python train.py --d_model=160 --head_dim=32 --activation="swiglu" --norm="layernorm" --tie_embeddings=false --init_std_o=0.0565 --init_std_up=0.0651 --optimizer="soap_variant" --lr=0.00823 --schedule="wsd" --doc_mask=true --train_tokens=500500000
Each number is 500 + 40 x the weight over its row's rms, rounded and kept within 0 to 999. Layers, rows and columns count from 0. Numbers have three digits each. The size before them is the row's rms in percent of the matrix's.

# layer 12 attention output (transposed), 128x160, rms 0.0569, rows 9-31, columns 0-159
089:522494552487565456519510505537438493435510463451529476475493515504528409461522489455534518441475471437476507453467487471441537554465424503513518514559492488553466506500525470490515522545587450536456507554551469497506485464500492496463525582476464540434451482476522544392504404507460488515585459445545575570519475489526550510504527551516521506446468471478443553524586470564482522488438513461545546471437476472493576518462481474483539554495438538434509450516494519530432483522468514
090:515464548466503508445482528545432534536508462506541415557476434450488535429484511517451460511484506522498508500505480452474499444508449503499550466476505518535481544487519490520504538439531419441514468499510497518502552419507473450517529545442484548539533425561486515522457459523565475524486539482566504476511579390442480599517506521438560533482488522500483551500514546420509509483454462510604478494475486549518462473539516596552455533560496418445485472445555448514523505527508475
086:519534495529522528482484457532461506524508519533492473521491480504501484512447529482469466444526550582476501577588476550501547539543505411604506534537483539432446401526503446483485559488519452469510515582470538444536499478521520473516512533566453463509451486468488534477516507450468505557492523473474485442473512569464532514501471505437436548447555473441458415452597527580495470524466474510517485489485491533448484481492463449462451418481498471457556536513426500540444502509583512
092:499613522478556515452509459474495442477498482508547391442430484498563498501548448503522463555556457494519519509485535493506480480493469490531510532448474475481490515505468495447583496514468517551469510413498440484534528473469506564493487463509493489514473553547475486488537472526532452417447504459489496523437517447597519480552485455470484503462487532488529497512462454547538450443604480496530420533529494484478504490557422546515490460490435455433532542632489545442457518495477536
087:543497514496468470462484479626494466508472524520562456467516452509516475483547449567525448452508463525572458483439536504499541555532516528499534495472502500471505471412493473508559500531516548497469517499481483563494561502553479493487446450526512600529529514510443472498423547489460397524473496551460458453518459443413566524507496463513503485478443437427555466460499511480473457509450555507513565521537429479500516449518580432500536568541568531516477503500551508587476501513531475
086:511590445546475545430507525562526457498529524511511511504468530463529478515538488519445495500514492518493499432530457473502507470479629515520495482524383540535519493449474593477516557482411519531473423549468504589535491586599496493447501466472549495497461532461477490464475519495574501483513546437499427477455525470469540485477452528468573461470527460527453575494536436497456526518514475484497448503518538557516466504464462490519424598513492492467507480488501540506531508499434544
087:500499517547546494460472536500559557488460514518519502484491477513550537448481478527515500486446581468494462472531503570469547481545489545432536506464465526512462473401506501457424487493477500476509486422510498484458453468511495522575542548442542450471515554526507416531487447502489430571567448457439524462550499518505494475530553547535534588553468483526460540469485448510448510549493606493500458513502554509495426477462497484603418496568602486548456511503471492482467506537504476
087:540474481474547506458553573506591453433502467461494567465528485469492526489501476484509514464532577528497500487449472547507540509564507474468524473462474479457539578497492453458548456530499487410507486568519470489496522445451534448521548536564496508492522492507495454505471645460469546499467512546486604500544474441475476513530516603538499481494435503497541529534503486584466515473513537504433529487493408465497390530548439480514442508438486523508478456532491515469451473526491524
084:448521540466445480501542520530486546514512510505508542476439479531499474495514498450513538513509449504442503495471489462555521570461552422502590527530526515487466505473507510463524532535442512483525510438589453512474459491501539521430495526492516447526556462463527495531522477510414599561551505477497484471499529405419452501507561423489509520513543522496579524458496484402431473453512494503490524491541552524557566498574512493500494468532567536414497580498478446506540572489504594
089:498501510491572500490560477511457465533472411503472549456474534406485459553493488554464487468540558496493502499514477466502564501455508469449395483455543536551513468526528475454517511517500519481529501423532431455591521502564520589442459507473582486448437560472554466463510541509481428450515489483522495592487533529456440521530552476499451527467521579503500429573536530496539536511556558500524450523436430531483535474478523479435448534507511477511442506495480440496491469493520497
084:445435484484565552519552457498469483481478500631530460526472518475508455537513489468421527447546452468481440511482535485442609461538484538554515491455494469431472430492523512515534410500460426522518473463515458571477542498462481468541478465500473483496477573536504528528577501447457509423555492528489494552487470480541535462514454550542573498503497556488430504553519517523558458468486498476479492439554483454543519514465504547492469494440452502557435526491516509491496474594481558
086:411483479483528453458510530500579477470458541475424552485490437462477554551512512489453463542574497484514500477507503534497579505485513551431482503464526537500510459453475445457432577450519500517457483509528536539536524451512520580523462597542469543507513490507515520506479490462497471478465535530516456401489539464561472446541498545557425562563567533460432443548528527559484545493486567572559494500521512508472539551502529527500538504482514555451533424538531525441502489524477436
094:486500515468469529490465388526477446508553477465504447576476461448427536564505435481508474564580494479483451501495532497511487541481432495508521528485484513529540492484437517488457485516467518477539492525541435498468481515498509487435557571602532524509517537581451501472513475506502513496550478505382587494463426502538462467543502578507506475529456536476537522520507562585492526453440534481503523491517463507530518534541486505492370564502509525602443541525501540505486513489540472
085:510538512464581441534474509491439555484495519555486510466533469468515520490607537449518463508498484477458446460488495467549444470458498502506467537517478532485436542466419491525551506561538476492520508507462523498472532524499530498518500514498516425501496556499547484467466539441405493530533593500544463516483508457449463583368474471571484525531455486513524479522496523551495497501473518445630501452529510500494483502460491534599482567467498519543431474529478507552590482449502436
090:514552537481527536567451477498445471515487537489509512525518514544591480525500455469483529490504506457482540398517532462516499515516491466516424439512534467537529486505476433461508482505484471397518487560504537513477484483499477532519495580485452498490487512567465539411461448525493493371489511447447433483574609482539485502524526544543525468415448436471561516483548512417516450574521533476475489491458493534554467477491509543491447477439548513526480528489493598483547539501505535
083:476493577511460469502440498444566474542519526532540460510460590456486581420504479563491463501503486472538506505513572579505519483575521453438475496526480464413500530536501487477590517516498447490478500503546529476504519475507499537581491514557551498485532502533525527410481367485499503526479471487517541505505482458531490551492512483583469532460505443604498564522550469489467490543478480495530460505529456465500550455436499471491542462469427542540475455473519395477551506534492475
085:550565477478481489580522435492528526555424471502408483425526526575486561465566495489463460397406537482465568478460554520501488489540592597542476519483514460503490455483478485491419482521464506540504538462514510501447536553503518496514458503534545567500521463550528574524505420561467468487523480453449518476525531467492478593557489527517463546478503529479531439564569515495584532461493521500493516525489490459519528471517492419502451544556469500496490508510466492533501504544479497
090:517512558474542569497545589598577544497468529507546469511450554453497511427540534516452521515523558520504420474496540507499483468462512507455498535471581510448578499491480505486523537520556538535508526438558479517485476495485476433516506492414521505546519439474478526488541460484496543472509453438457438518527429507494430442530551568466435562526536440486492438554465466472543465483468439522464520503463390506463504456530481542525487555469551495496468486489511557586503492454471502
092:478425525502384551518458561543467539486452464492556524461461524496504513422530461554527515525557474554551548493528449491519548525495488525475511502402497515489537460452552507530594486487477469566566485511498506554465506486462504508546478477512516436444473506509462468541512437490503497547524540516481453521561526489473575541447517512510522473562485515558495534545486490630515488540437488461512475519423467485498503564499512460424490471465502440506475490392532473504499569540414497
086:518520492485490479497517497491500496456477447497449438402503546507470497467456504520536576486503501468515458483489603459451484507559499480485546509483610503538518519459538545486448502591492561536524508539472495484544559525452461504540482555395441486536474501534481457516488512508496583491505531529468458528527468493443478501578479544457591448511471512538516522590460523490487520585473516552569558507566516496525468486535509458507435476419479603502499510555464463447556468478541507
085:473539459497450532501561509483533468489484448526588481495575491493484490421476570534458489492411489500564475527440515526524509534496470469412466531543428518508539563535546449475479463502438504526538523522516499428524553520544433555444505464561501491516475506507508520503507520518453495418503457479586549497449416547536496527460511495562487485506438441524416495539521504490446525482480492473508517538452559554468590545540486546495472434429500517577568534459492427514546493488505496
090:536581515551548505491531426545461504491481443454505547486536504469550562458514462476482479555562480483443508485426516533551479567487527465482549484501506535435522472557500595501444471425519467505485521483505432510484528456515454519456497572511516446446547517423454501487483568502533557485508511470524501488522538548525572538496461468515494492492442529555485569518544527399556504489520572429490546443458485462395510577483545564484502497510535447533504492540505498457550439520503543
091:537601478463453462553469498459532566543555462539459482480477498503506539472548479503531478448570553516511537501510479535534461595484501546372533483486468490477544466534488481420452465505601518500426481555560428542564492549567468490499511466504545460469466536499504524564547528498527450422452504511543475524502458557476460552514460489522491517478437509502568547511499460455521484420485494455476493542553528536527448503498519534495533442520436566461455465478503533535488528541451505
# layer 12 attention value, 128x160, rms 0.0456, rows 10-31, columns 0-159
086:443508494492503540461551470472548434482461515489529520524508514451541467491446485502453550473456484503442491531491524498564488434523524534552528492485509530484499492531459550516500557551574517492476514513465480473446516546525491532420432496494508544443539529476475523460449499466451561538550484565449419512402457531544527446524493471566463528535530432540465543545507541473526424476533510449487540546459517501441469576404501512472508500453566575558411609523501543499509462471480525
085:490533521454495483436498455516465465495486471493522524547494472493485548484538501485539599462499496454500482486439443479465547483548519537488496534455463446519566549469476536515434458454453473504428493455547475562550507509548529490492531480483560548532501492544558497499458412535456440471524454518509493472549450529522382432445507595536566365572444519482556554542493486443539505537486453509466492487508534543488481481513493545462508590479555504583487484480498509472502537535482477
088:578542506481494506560539564419489580468443543474447532464518478438428479494451496507467465491432474510517439470501469571483512552471452513550530473538490523513536488458561530476517435453553492520532564526466472491441528550467562514520456512475582531429505414452560567514489508560581482497498572518533484512522490491538475531513505496536466489541404545564513534445499454474503458515494480533545542455549549471516483480471544476465552547521515533450459490470573502424548526464480474
083:527462422591490500551493460505563557427502507599492528503431543477529550443462476499495477548556480487401520529536476448498514450511507460479426486490485434585521477500548562472469480491540483535436518521531503421484442563461459560526511523485528528519578469506485476542549532405496552511539473429460506476487451549490448501499522457570519491495530538528491528531512518531501501537549607469494439505518486571459499467525479517512479480435510494481559484426504550505527505540465543
079:496543490524540402594557467476512466506513552479551467519466496478469539541446412455515504531485552526465520497508526523517509547467438504600540525480601496462480533485512456444445432535457451463470527473485386513471510514397573492565452565446559447522477508534486527560467513507469485526531504502516496510515434528562510494528494434507503482520533531433524472540500533569525499526462463498513476527488492513523436440539506482463536430477451486507511500542534440480484426518443548
084:484468450483420453527501472513527529516492486528513531524516600490583468521514563507470505473510468461468510558463496495483475500475505463524491516436525489486551491483479538503504556436533501545502477511487546523481459504503515437588398459550440539471468537512452564424576488524536565542520493435576525565488479505462573450410429484462544464480564447435579540508501521500452499529472481529477535582502496474547475498476487496435534479471479362488496475536507510496531488467537483
088:510481484561477492579535472550432566484573529508430489518507433559475439527478507484513529519518549553518521490427547470452503428463526573480481485503518521526544494491440466554489526393497513552520515525549507494551471470537505512483399525422543489498497503489533518486549458457520531533518455474491489470503527458529538464499565475494493531491534460526536450516554488494536424460507466447536477474471429532522563515536479480474518476489470356394502540462493423522531441505565485
085:552517462505509586472466520457487504494489472488540499529488475515516545500475447482520487435539458500564419514555528475494537447519447577561375470533476508510507466530504586566472501440529490470533457467464511490429566469493504544500492525495520559432476552548469568495502574464543509466485461444540517480513466546525578478457475455499446507524525511463448485469505537480457586577496418482501468455505431540436513570490483433551454510498498500525508477494457502481477430596500505
081:447523574539474479557517486449475546497459566497490427466567483558534481475461496508576473525383443469600523544531516567450480565505492488436500494511500432499513495466505548502606483529464486510495447520572454485469464506562552458539533449392442498486530522470475510475414493541477553477482531522463528474562485454518558435497523467490535479516507474551491517491507435525465525559467454482486449533549514459501492469486451473471551548423564469524513542483495522500472502484452507
081:532488501541541466566424456528480556547463459401473490508549486484472495502556511504570508549452548496461561512530496517489545449504504527553520536579538511523502495587567535459398507481496562528498552543449399481567517543521540518484444480558517512512473555397490488500482502491553538550451508498529536491461527406459474529558514501448429531515461536508545463483557475491449489454541532496507467497494555567514479543517552505494531458520511455411505527524514549470501519442482462
081:476537504533481474529509505550529523572490499590575613497528500486570500481464490514508488459410505456591493514443494422444439483491519488475559533506510440464428440588531532517555458479473528556592520447493465485489518441556499456484482456443484518525540489467446514497453504511440466592542496493509500520490487559471546519517512474543500481415467526519569474548495473482508440542533466507456506434502531449534499433541468547467511456495519472526527528416542533521513490445521523
090:498488446533501533583418508548537537483432472558462512470514469600498484479522461535486503501463558510475528491528489550421567445465495488502502456535494584447495484454531521517489533504534549571413465514515567555550508491461499504510494549415517485505483478452530575437495542448465518508486561480527482459531543453470493426482546473514409511504519513441490489571527528368483479494486458428484502510487509504507382469492538480520563497496517468471470423509512506504529508508561480
083:494468461566456553486542531525524459514495534551514559437449530534462492521371444493499489482463540527527489524447499546470483494494487496470458470490519422473530464527531485467465520452450465519495505532505501468541595540486463424429473525554486563493521490449479482437476491558496536447442449509514429479537516478463512419533489511530519482461535455542434492507446506479559552456465512565482466608476458488477497574532461501528513434520496469413595507472460565489527475561499531
087:431478563540539503520521480515524548504488505546510468506458521465424467487449509466539469602469455516503566520473558483538463500516443484524513444504450527571487568496502469511519545481510477593521492440523480513512495513493531424488496480486507476548534495490592521501456568505535476512513531544494397454485379561438527477483537510473413512544519474486569475534476520547451517446481538510566482477462515474451484606511549435495514485548485415519496536539430496525513548486571482
079:534466489526520480500506579506453558529535479506494514463499452543477466526575571505471450498441510533515505506501511485500461449480549465535481518484494520497493460472501439508502578562526482478492507470475455530442498451495510522440432458591424541544551510426520583529586483463540508457530440530472466549487530494477536462550476452483554484480495560553528484521518537483480518482417575592556485441479521516463437558419467438480515547553462467504582519557466540469539461538453455
081:472535557503537454530449540512515458502568479512568576464457561452550518454474567453530451529532460505565567589529492502491515465467490452455518453494470513565529507426555492507476503492536548503495537580444546530499544504528482496470524479487508447491544504490543558522465475487485519404432521498535508494428450514440454547445547462485496438495497462570563585504428541521444515485509471515447518524563516489477559472495472473482476476458548467608546534429486505469539496486488538
086:503508453527436462539454412486465502483547511511524477507519512585606444492486556469510557493527431548477486610501545473491536501486498488537475517516468517465468473488585536511512522487474489472497477559499505524428539418463565516468505541531508570513523469516501474570449551502492452469491565478480486501527561496459504556481452488550516426493491535477546517497567496612479475524575547442461477447492509505528472597465530541511579486455538506488503497523472476408458562452504528
090:504537508528520452498488493468541524442510530487424490487546477490482575532519551541429496469469432498393515518524523444469434448506520474500481523561534470575521590486516492487439519538509552434429530529483525539459484479503583547471497498510431524478501572563467544542439484443481550559491447444505502543505500434488493484548411522478515477495524547515412433486579526425537459463481541506477455526493518479551519477498517478581502513548503471458545508565469516473485427530504451
080:492424495483507508516484482538503529476470538528517492514503503489603547484576494499436513517506497495522509535507488519534511564457460535572534470459410563514511492471585542471487468471512476496510572504519541518509551484525505484448544490487532489419513471477483531482470502469469496490474464499542517494515513494504523430493577442595462558516570457497526512454509469576456478512517547459518410464504397466551530506536454513486423470552400449396520542505494558518474564488542402
079:544488492524535493502516503494490445520487489503421509526521425482504473561524480477448479472481534524486547542540487504514527538493496542461473490494500421477482435558529532590507487547542447442465475475506530526570518552447545478572499548535490478492521578517542487502563452480501545466451482562473478525529487455506484516487455540455636546423513525572492532471441412472519497518525538503608444488491456454491492466473583457481536527598492507479490419517502495578521515459471439
084:521474495537452473433502551483535527530429489498464499540528478522523423496426468495497486568505477536541503480554476486549513466436473517510467467498496470536455462496453427485568420579534496544553496493506464493542486525503536504465481496477526497530393508520547532452462453519513498538459519536524450515448499402457464420458576416543486465490493465498471421514393439517535500540505521529500473564489469559584491519523512448523483544499496578502541518597521460571473501544492507
088:479536525478489468533536505525518546484506575498516512508498440520500498556469522501450442614488546494480488425510467419467598521505501488523504526497530511539556464501579513569546502489450468484508502435410492497478514569487483541509419437477502536420480492531592536456510489510487483444447495477473569511495488495532458545527548483471517426464543461569422480476448531542488515526535575500497472542538504468558475422458458494565492479530400451515523496472456484467503477485530582
# layer 12 attention query, 128x160, rms 0.0458, rows 32-53, columns 0-159
039:491532476567484457495508475531507531492471474484461498546446438544483450535529552538474458558478557496494512497554630461476464471518604432517544509458550528477490426505536517478501543480470492452463465547536479525584469537527489479509537553476555504538513537459476488446467527456471498481553471553573536490557497498481487503532561583500560489539529600522498481495502440496515519471572446518525579485477512525497539474542481485518530518520546561569480568522496384523512535423526486
039:628511525517532542550536507497541512471497526517515462492535517482468597493511542472512484554556443503548517518481538454544505551525497464539568564511534519512527532492506436526489515585541547515489505515565538545508435463496457512469500506566533517518499573628504476509514519534528573520516481536565577483537550500417541531521480466480587471503518539570543501534472563505509467544554536475542508598529496533514494505560495535554527482539487487509560428544504508460528469517582490
040:479455508483444474528483443511475561459489485423552458487523506498489456561446446485517502542490532543473495435486471504534492422473562413561495478499465446474498522432481484519513499499447439500511550427450534404507508453503494483567561471487530456491508485562518493434455455507450438572420493519448482489479518530479544488459504499425477485471506456501502491535499541506417483437498510578515445437523556504484543456459511548399434574510540487462497509467507463493476484425539430
042:495548469495413435493451441455454504492469580482485461470412428459504426470531473422493474493520528489432454554522489435508454527468551464578506436540464525489437518490443526514489456479465555426414472452500569465481498463540505419503458460517455525486533478546469516521473469497447446459482415470445487477486504507503452519447517518539474455515503525465440453416559567531527532426543549494515462481506487570466517503495451463495481489540537502501444430500516503487488503471493458
047:485601532513481580458478463494516556487511485517509526519536431531497543421557521503562546544537450393593475502526533540519577573575509566525522531546531460523548458570543482554479553530507480509499535532529525473527449543553453522470497518510459565515579468474504532471496567578478483503595497518463518540564521466574544544546491532507552501512478518467493501494488523486500543518449563500522575511496489550485482539550514534493553456516558500567497449476493488561499509530498538
052:506429478493534492469524539527533467489520485537464572492504508445461536453490549536487536513431442451529514491556481481516481511525439464383501427454489470564525476522454498510510481462494502580548521509472390549455539479488503537449464557440544492544490498446549429495540605485528529490458488530500449495532466456507538452507449478524527505560428534511499510513421511531476453509433503435463554483525391471491399486494549465542493487529511505538506551438442484480474478493456506
050:558462476482529543441546530522538529522476429546497512530579478554498573499465557453527479505407447488468445542492582485472530452519521503473541523445484456519511493497497498526504458465526489513496577556485438511551599519494511564455474502446532498522521503430471498537536558465464481537454519486440453500523451474452511489500459381437518496472432527508458492462393481490525452489466519437479540503548412500466461428476513451487517438542551529529462466457456513502437509511524481
045:501457515573511459536462476459503557516454515489517487491504526472423503476556483518473486497463556573419508480530460528512477476477552492531499497511527537468488535512486512547482514493482566575457497458483498458503496498529561488512514530486440527452469571509491547563472526448597533568428543490512450468500513578444431484429539539427480497461533522518509521502472459546505462477488426508557500500488515436472555372462507494484488545560484600519501587545488461402548476472479451
059:461447571539470547509473507488500511477441529521485512488462520511574501531527478487513556467513432509481500514517499382530488549528465472448493472477528481584528523463420505531457486476516524559524510554510437580470480561541520462464469498464479519483509457450587464522531496485500559413465493547515467502499506451484457473509415502530538481532539557512490576454422485507547560508490484557530554410444465449549457520437546506541488511471494495582501640460484494525503494492511527
063:504476538489546502549591559511520414506469467521492566547457540581550464568505594516466503464480442493520490539480485422476460507542411455489518528430469503497510460490499503489560488481512492556533534525527397597519543501513519458463501476495472445516573479466541418506502501545490491470512522564517453541498463518540422457502464516513503453504455483535495543458527442455545517517469474453465490484511496484531472507524593532454457568450535478551535552528524483518533575480549580
050:458411502526509504513478545441424530538562477433523499477429502434451507489460456489560531513492580531457498527531442532476446485491391539454482471462499493471473571453495576496521530556464510490507473536463517513457463475484589468533510584470563485443478509512457610512519497514494511482458525511501523490520455460436489533488447586512557538572478515477527508492449536541517394550467488512494492491546510457495494448506515563487481531464492579525503593467501471479507505513432528
070:513544454520538512510519506516478510476529498469579437494524488477483466496534489535479495502558553439540512456447500635515501468487530505569492537506507463459489514489536430489527599503498489428447504456488573441522482489488437473523549495539487493551431469578447558483483390485504449496554441472489543437485507491510544558530592525489429549422503440505510436508556508510493509442465491455549481572512537511434485492542436547510490484469523460449506455496502567465537503542480475
079:497510401466539456435498489462494609480591520395467497488449505481401593447476498472565498540468577550445469477490509506455532487507501518483522486483519488465515489505491544499473484541495544510504532504480525431513512469492531581519517580493552519441482480554394591518529504501463513546459512512446505472489498489461537517501487461505509538549502530482528486501457604592526426492472566537538509494517412529504494501515474442460459478489473552449503554501477487450454470511495477
065:458433435519522567500489566453476482471575476517556475476444516505482480566461448511496444540545463514492495532417528578503480560490472548506458513438468471490451551469510498448540530557512579601552468467523537507449428507482505436521547542454482524540419505511513586538514466517546490491462447480525540442486476503469546579536466550467546558457516544466538458456517459496521426482437476518579502592518491459461505474499438549498503505493507484501531545466505531478504530561504492
098:443483438490546505483460555500513499473547446508461452499448511538477540558482517471534468583494451527481481545493517527527447511559530503469499489458513489474528540474517442550547525545459542574576535483530512607490517447463564425512534595445497509534432447485505532525545465541496513455472513525526488421549452469461572505469435489412535562502473544503503472468493521522551412412469468526570527549588520490467478549479448519552479471483498483502543504424480496533503522509479514
095:534471486542543567521557577544495450532507512523564541559519496513552434493497486540509518495537450437563524469440480621530507537506484528517515546529461508489496517534513505478457559506513472440471486482520552441457492505484488512527508430486471590517520514533496493490470532452527462482579414471536536489517458550584527540530543527522450447430465464557512453505578497426455511554570507414420535559505531478470468528502463553434526498544511499454512423529448528506503462531487493
093:532446450529548564503527589537515466511539497516509538569459486536488495536494518536541498512509419418554548496449470584522471549539453490469528535489497474490521520490514512513473541525512538487479477463533572495474498453475557471522509495416500617506519471550467492489475531469515490498575403482518482421543420523556579500507482488468489471454446463538517423498543494434495467531541507442436574578529499487471444579502464531451495489545490513454547468475409516535474486496471512
123:553480540518474493525562487503475481547487518509562555514526486477517418462497462530512535446523489454515533467449432541481541507458431508517523541516457518496468469526485568433437481495549499451418463503482513386510459557531479553512469410535516529452551545544498493506431535460524498540565444491475530565493496537564437495536557500556446444462521454499518516534547513466467567611517545453396496477444487495506494477517512458393538554516492523471514492536479524472491469519510487
114:484445458482516536517408629494575451487523486457476492532507586508449538580465482521519472543511454510538465433485541560475460483531489482474500479512513503474505421564479480513514503513453567480526506484496522540475513503425549428479578584396524540504532499471501533551481478496509548492496474454519475390499488502463580545433475528440529519534440502492477464453555566422450453426467472507566502558544535502503507466499485560507482532515505486501554492519501482536503506465502465
133:481543531493516478490479470480497471492490523501520483410546489465538536503516496451478478545475563544516497492532550518500526475514600530512452440547478512491483514548531378514592514499485415532512536498505435523484505498480454539511476514567463457560408501454492520468560453495487413360432577506525540568469533475517472563477537507497493526438469503518494511473447457552460459423519479476517485509540565477491528466510509530604524448458525452539457466529519486437510474493484489
151:474569491482461547499478401496405554525484513519534514487367445500497445450530444490471442504504422511468502515517552458574473492503511521542447485491474459483494535460460493545550505495490473456546487568516487604442509520571498537525464426602519516528443529545457563497446505514538493500499551576449506480504457445543481513476513428483498517463536475494536524496484502507508538487547538515465497484452529549515511497519517530502439463546555576486525466587502524528584516525512563
145:445556498491544541503525481456519484527556483490534555543543547513560433487474578575448477458416523520507487549541488527533504484545467545504449465447517489463420504546454472537515568520503463450532539526399517509567533507483489434480523434509517496525458516523515486540496527522526513514464489463481536493499548435436453453486473503468525423617557453492464496450476508500520529514476574490506492485487454500497521443529628540475501529465543542499511506607487520499582553518482454
# layer 12 attention key, 128x160, rms 0.0455, rows 32-52, columns 0-159
038:465436457537513496461513517481495514498499494515493416488511534370472512448508387444505525443483517402563542535491442511510507500529485494431480451505474512400533496437480513504482493440510476500460456489481521471503550494494444538548460491532413521455489496484513546549533502491489466511480466445465494448449476469514523529460522425488428493505507387529429468573543523456493486459549543498486508497481498476552513460472557503500505461418576465550497448478560456532512458545489425
043:441523506503551463482483471485465531412455458438450564487480517507526505450519479532470455442521490477493506507505497528528475387521494498544463421456541490500495571454524457423445554552425446443486503500491404466529566476521525455525533497462482447519499418539522441468518471470459485456539490476515463491497469529544480516471457539534496447469457553496541493485515440495401457526509528462540479431542465438469495578473523519430444410506481458460544507548522481477456527462436480
041:507432477515446539512476498497492468510467453541424467458461537543521494426538491553512491434440481510409573529490548493503482575524493527397469529432426520495528482501435506568524479517523569458474463483531444529516479531471472444525521472404454523431493503375506487518517523455511476506509513517571524462474514513486438520510483534495411495594513479495507482506488525459501539438461435523471565552443487469487461512523486483522461532475519488454439454487537475450489528544417472
042:531493503478539539490483573446487469457511514562529551461512476443545514409460468603471502528581530484465507432468470491514570471546449542463478482494542468483526479485468534501483538470488569509433555498500477464496514506502511403448563527458556530512525515505467500476512558515490580484568554489477430490596512506493463537489457577447561516448506551549475537480480511537491437534420505388526490452517517452515445533512471522568465521489431518449484548508508456507452525512484537
045:568552411411528479472546514525526496500513494457532484520463525483485420559506552517460465523505497582539457537518507458514390443474555529521549457492459473461431556470561462509506466494528472492536480539479558545572520446547516542508492478523532475489544534548536466494515518455485530532476546504510471499470561458493516511519498468543407485476459438520560450579507502498524465510561480507544463472527422477482591541524493461507513489538538536491366528523548551451558487493542512
050:574531530479503515483503486522469500536474494455497416470481464538479496480492535374469415442461497546526526481500596555514455485494541506501542519579525533533482505481498468514476506527500479452429447538512542575545499463549438514517471456558431506434509468527488511480505434474546452408472460446507510491361524493519493526521494452489458554482436485499447506517500520487481560487532500550512484513447525458447559535484489528466561461549575489473525410477473507551476476526541437
048:481509512537499500565446486515436451551489592480505399509465454442487458437519497478508473475504506511458541507489474537549558521518494473446489441576472538525511459544471460498504500547483485525520448482528503508516456558517489469471513510569503405435511535406474479496555454547540467470502478539572504507406516443566529517463482530473460552517581547516444523512466526481442613487515485516479506514485558482464440531460540488437465562463521508504581433496516494476461523411497468
050:483469467424432586536459483492497485470530541551463555449471499443513560472526459492504545528534464422464558455444427537526549521517440487457434481453443482494512476501478516462502450522495488539574525481527452470440519539484514488501455585474470517478490515437482504476527483495450500509560402514468505536561494465492497496526511536534491463446579534529522487482488525536448495514486518445415464458533450497477418547481475480468530517368429521543540559449484487463516555534436515
054:553447540502473418459496527504547505494482505476489484407482492488468526498515531501521534471481516470515515492538471509470516430476526507402449512449517496482521448483523502486557532495496542494431518470452426491479450510475519454535509446502530493503411552569455527508482481589532488375513477483500447522521483512547471474458540546511487482479454436408458481441494506554492484429482519526505494539439529484521483369492574432482485497548489446512503426548412489511452517456435434
065:416432494492499508507458548475548482487566557550494497500428477516482556532506454603459508509548573525436539477497481527485529478510548533462505534496464589483464537474439514458508519515496572552467550452542498495489522540482469514486501511437519508478467510446528492557466543497534496585483517552566482545500550498413501489501535551533555542563635549493478478474426484500496571462507470470510451502571500525497457499518447477543532527460478566536516464476597467447466491492463538
063:510457520516529511490490475516561529458507509505478527484542527576535536490469523603450510474453527545483444529496538499504440509522603583496461533462572511487502519453450510524432532463514554544450528507488454460468506455520526532511557467473482538536519523503558458530496628575481556524512608431534483502523517583436493511496504562495574481521570476435491482545481524502502476490528487532573495502527516528581521538521534498586527507522461488519489545553538535544590491545506517
063:537528451476480454482492476509463478479470489437457453556528484481470433520476520381478441517443414418490479525548527454516406502519502454544568473564532407522470441472530527531469415436519464531509427467459517551549477470543478595514482520541466469452557503473460507537509521497438528479452540453499492517450505468554517538477481458441463435444429486501542509504491516475499481579500509537513477460503478488554553489477466491484479556533456457478474517522455534468541446433523494
069:505535524499506477466428442542550504479458464508465454495526495576501517469419498482485540454441560536521435493522523449502479463449508525553493451422549482487481556444556459541461499449488512441504549504538457472486478432466515504478518409547522462520494514507539501469510595517480495424496497444480489453526472459528480493478543513472505455490433397439439508525562519517466454472527488571563526514462527571501505440519560508530515412599561479539526536525471512535561459528539458
071:600554470463515509412492506506516538487524453467446512504556500522477498547476559494451485500432496450576443560515516497531483425532544543554548528477525456505535510465549496557462455476498463421432479490472508505530501431515489599501541522514538520516525519594467487552473583508473478522510529453472510512517537513505530551476537480481426478434432414506559490510563541492544456524492516533552491531528560568549497496477451508486516535564518461455490480587445514473521495517516403
118:585497482488514491434423514462472503454506535508491490513511529596514519508455474509509471516445514503536459539524527442500458441480578494631506454426531535530496547494482511510484447494451495455485507495509580523473479444507477502514514505515429471517452526476463500479474526495523578479438554435481455467477484475486480543466485480470509458535520413537550492438495449500482483493482453515601466491517606595532499486497523521535595510555425437521585539508488500571501524452530517
083:579494455473470538448562570563472546463524490432457520515531511498505458518519519483479440594415439433531466572454515596515516494531492491508550496524537485516551458565549500551515460541504465509505514487437491512512446482497425552493497568447489540533526516524433524555471431509463524521547467455429521517501452517530497579519482473504484462497432426532588459469571511504486488513475540458527473483540512540591557498493456524443474551532542470491500439551466496478510547507497461
131:558470506504554487473396508439472492440521530539511487540501514574509541502450463507530497485482544530522474496536536412502458447447567490631508468425545535538495556439465523504502454468470494460496495498538589521477517456494514497511517487521429465484448531496505490464478541506529581492453571455514454473476497466497480516426498470469485467522537425533520530444493423496525492474516464514589492496514608527487498493504520526555593490558443444531580547494486530557515488460508548
119:595457478466487518421481558486460533482531500471465492535532522529520524494497507504502437596413489427559447560490527565532476464517547516577506457503532530502522508532514498525482463516479468476489505479464515503489465439471447540486503527421449514532449510519410487538436481483478554515507524449428467482509444489525484590479493468471489431483480373546592465442525445486472479484476505438551470480535568590563509478511466525465550526568490444506523490543453519517508521473500485
123:538456528439471541529559505527464510532528506486405463528512498482520546506525604568474408565467515401527434585491495635493459518534510600475490525541498484530510514512527493521409480517526499499533554505451480498513508456480471520453521475463518545552486509486453525584523477529499466518472562482470431497492504519538499570586470474505555457452541458448495459539487523437447512495428453462499520480471530609562491492509486495468494534533513511498495533491464477491521529471531470
133:559487491513513583457447596573513545472520476487505534527528579535509526496512449561525492568445455478511471525471531548487469445481527483535519488498528554508528502542483466522530473546486463481438518494533553495472461480496436502529514556410420500522443582508427486555452498517493552497453526464485510494509461515484496562447460454513466441518492387529561504426536401552505533475465512447550494524519582536536503509494523491490514547504393464541541505531473542545472563487461510
138:473470499374446484475536552458450524509536538500507444497415461498550509476511475396508506525539574511494471458555501524533454555481651479494536502450548515504479510463464547475485527527518483494506479530511456558496450479479435574451524522510515504510467501522485558462506438487512574424545499549478450533532536491477512483498505524463524464507559520502558507464528495395514456509559494465445473472529548520553533564519492534532523478552573468502527458472533595547471538484509547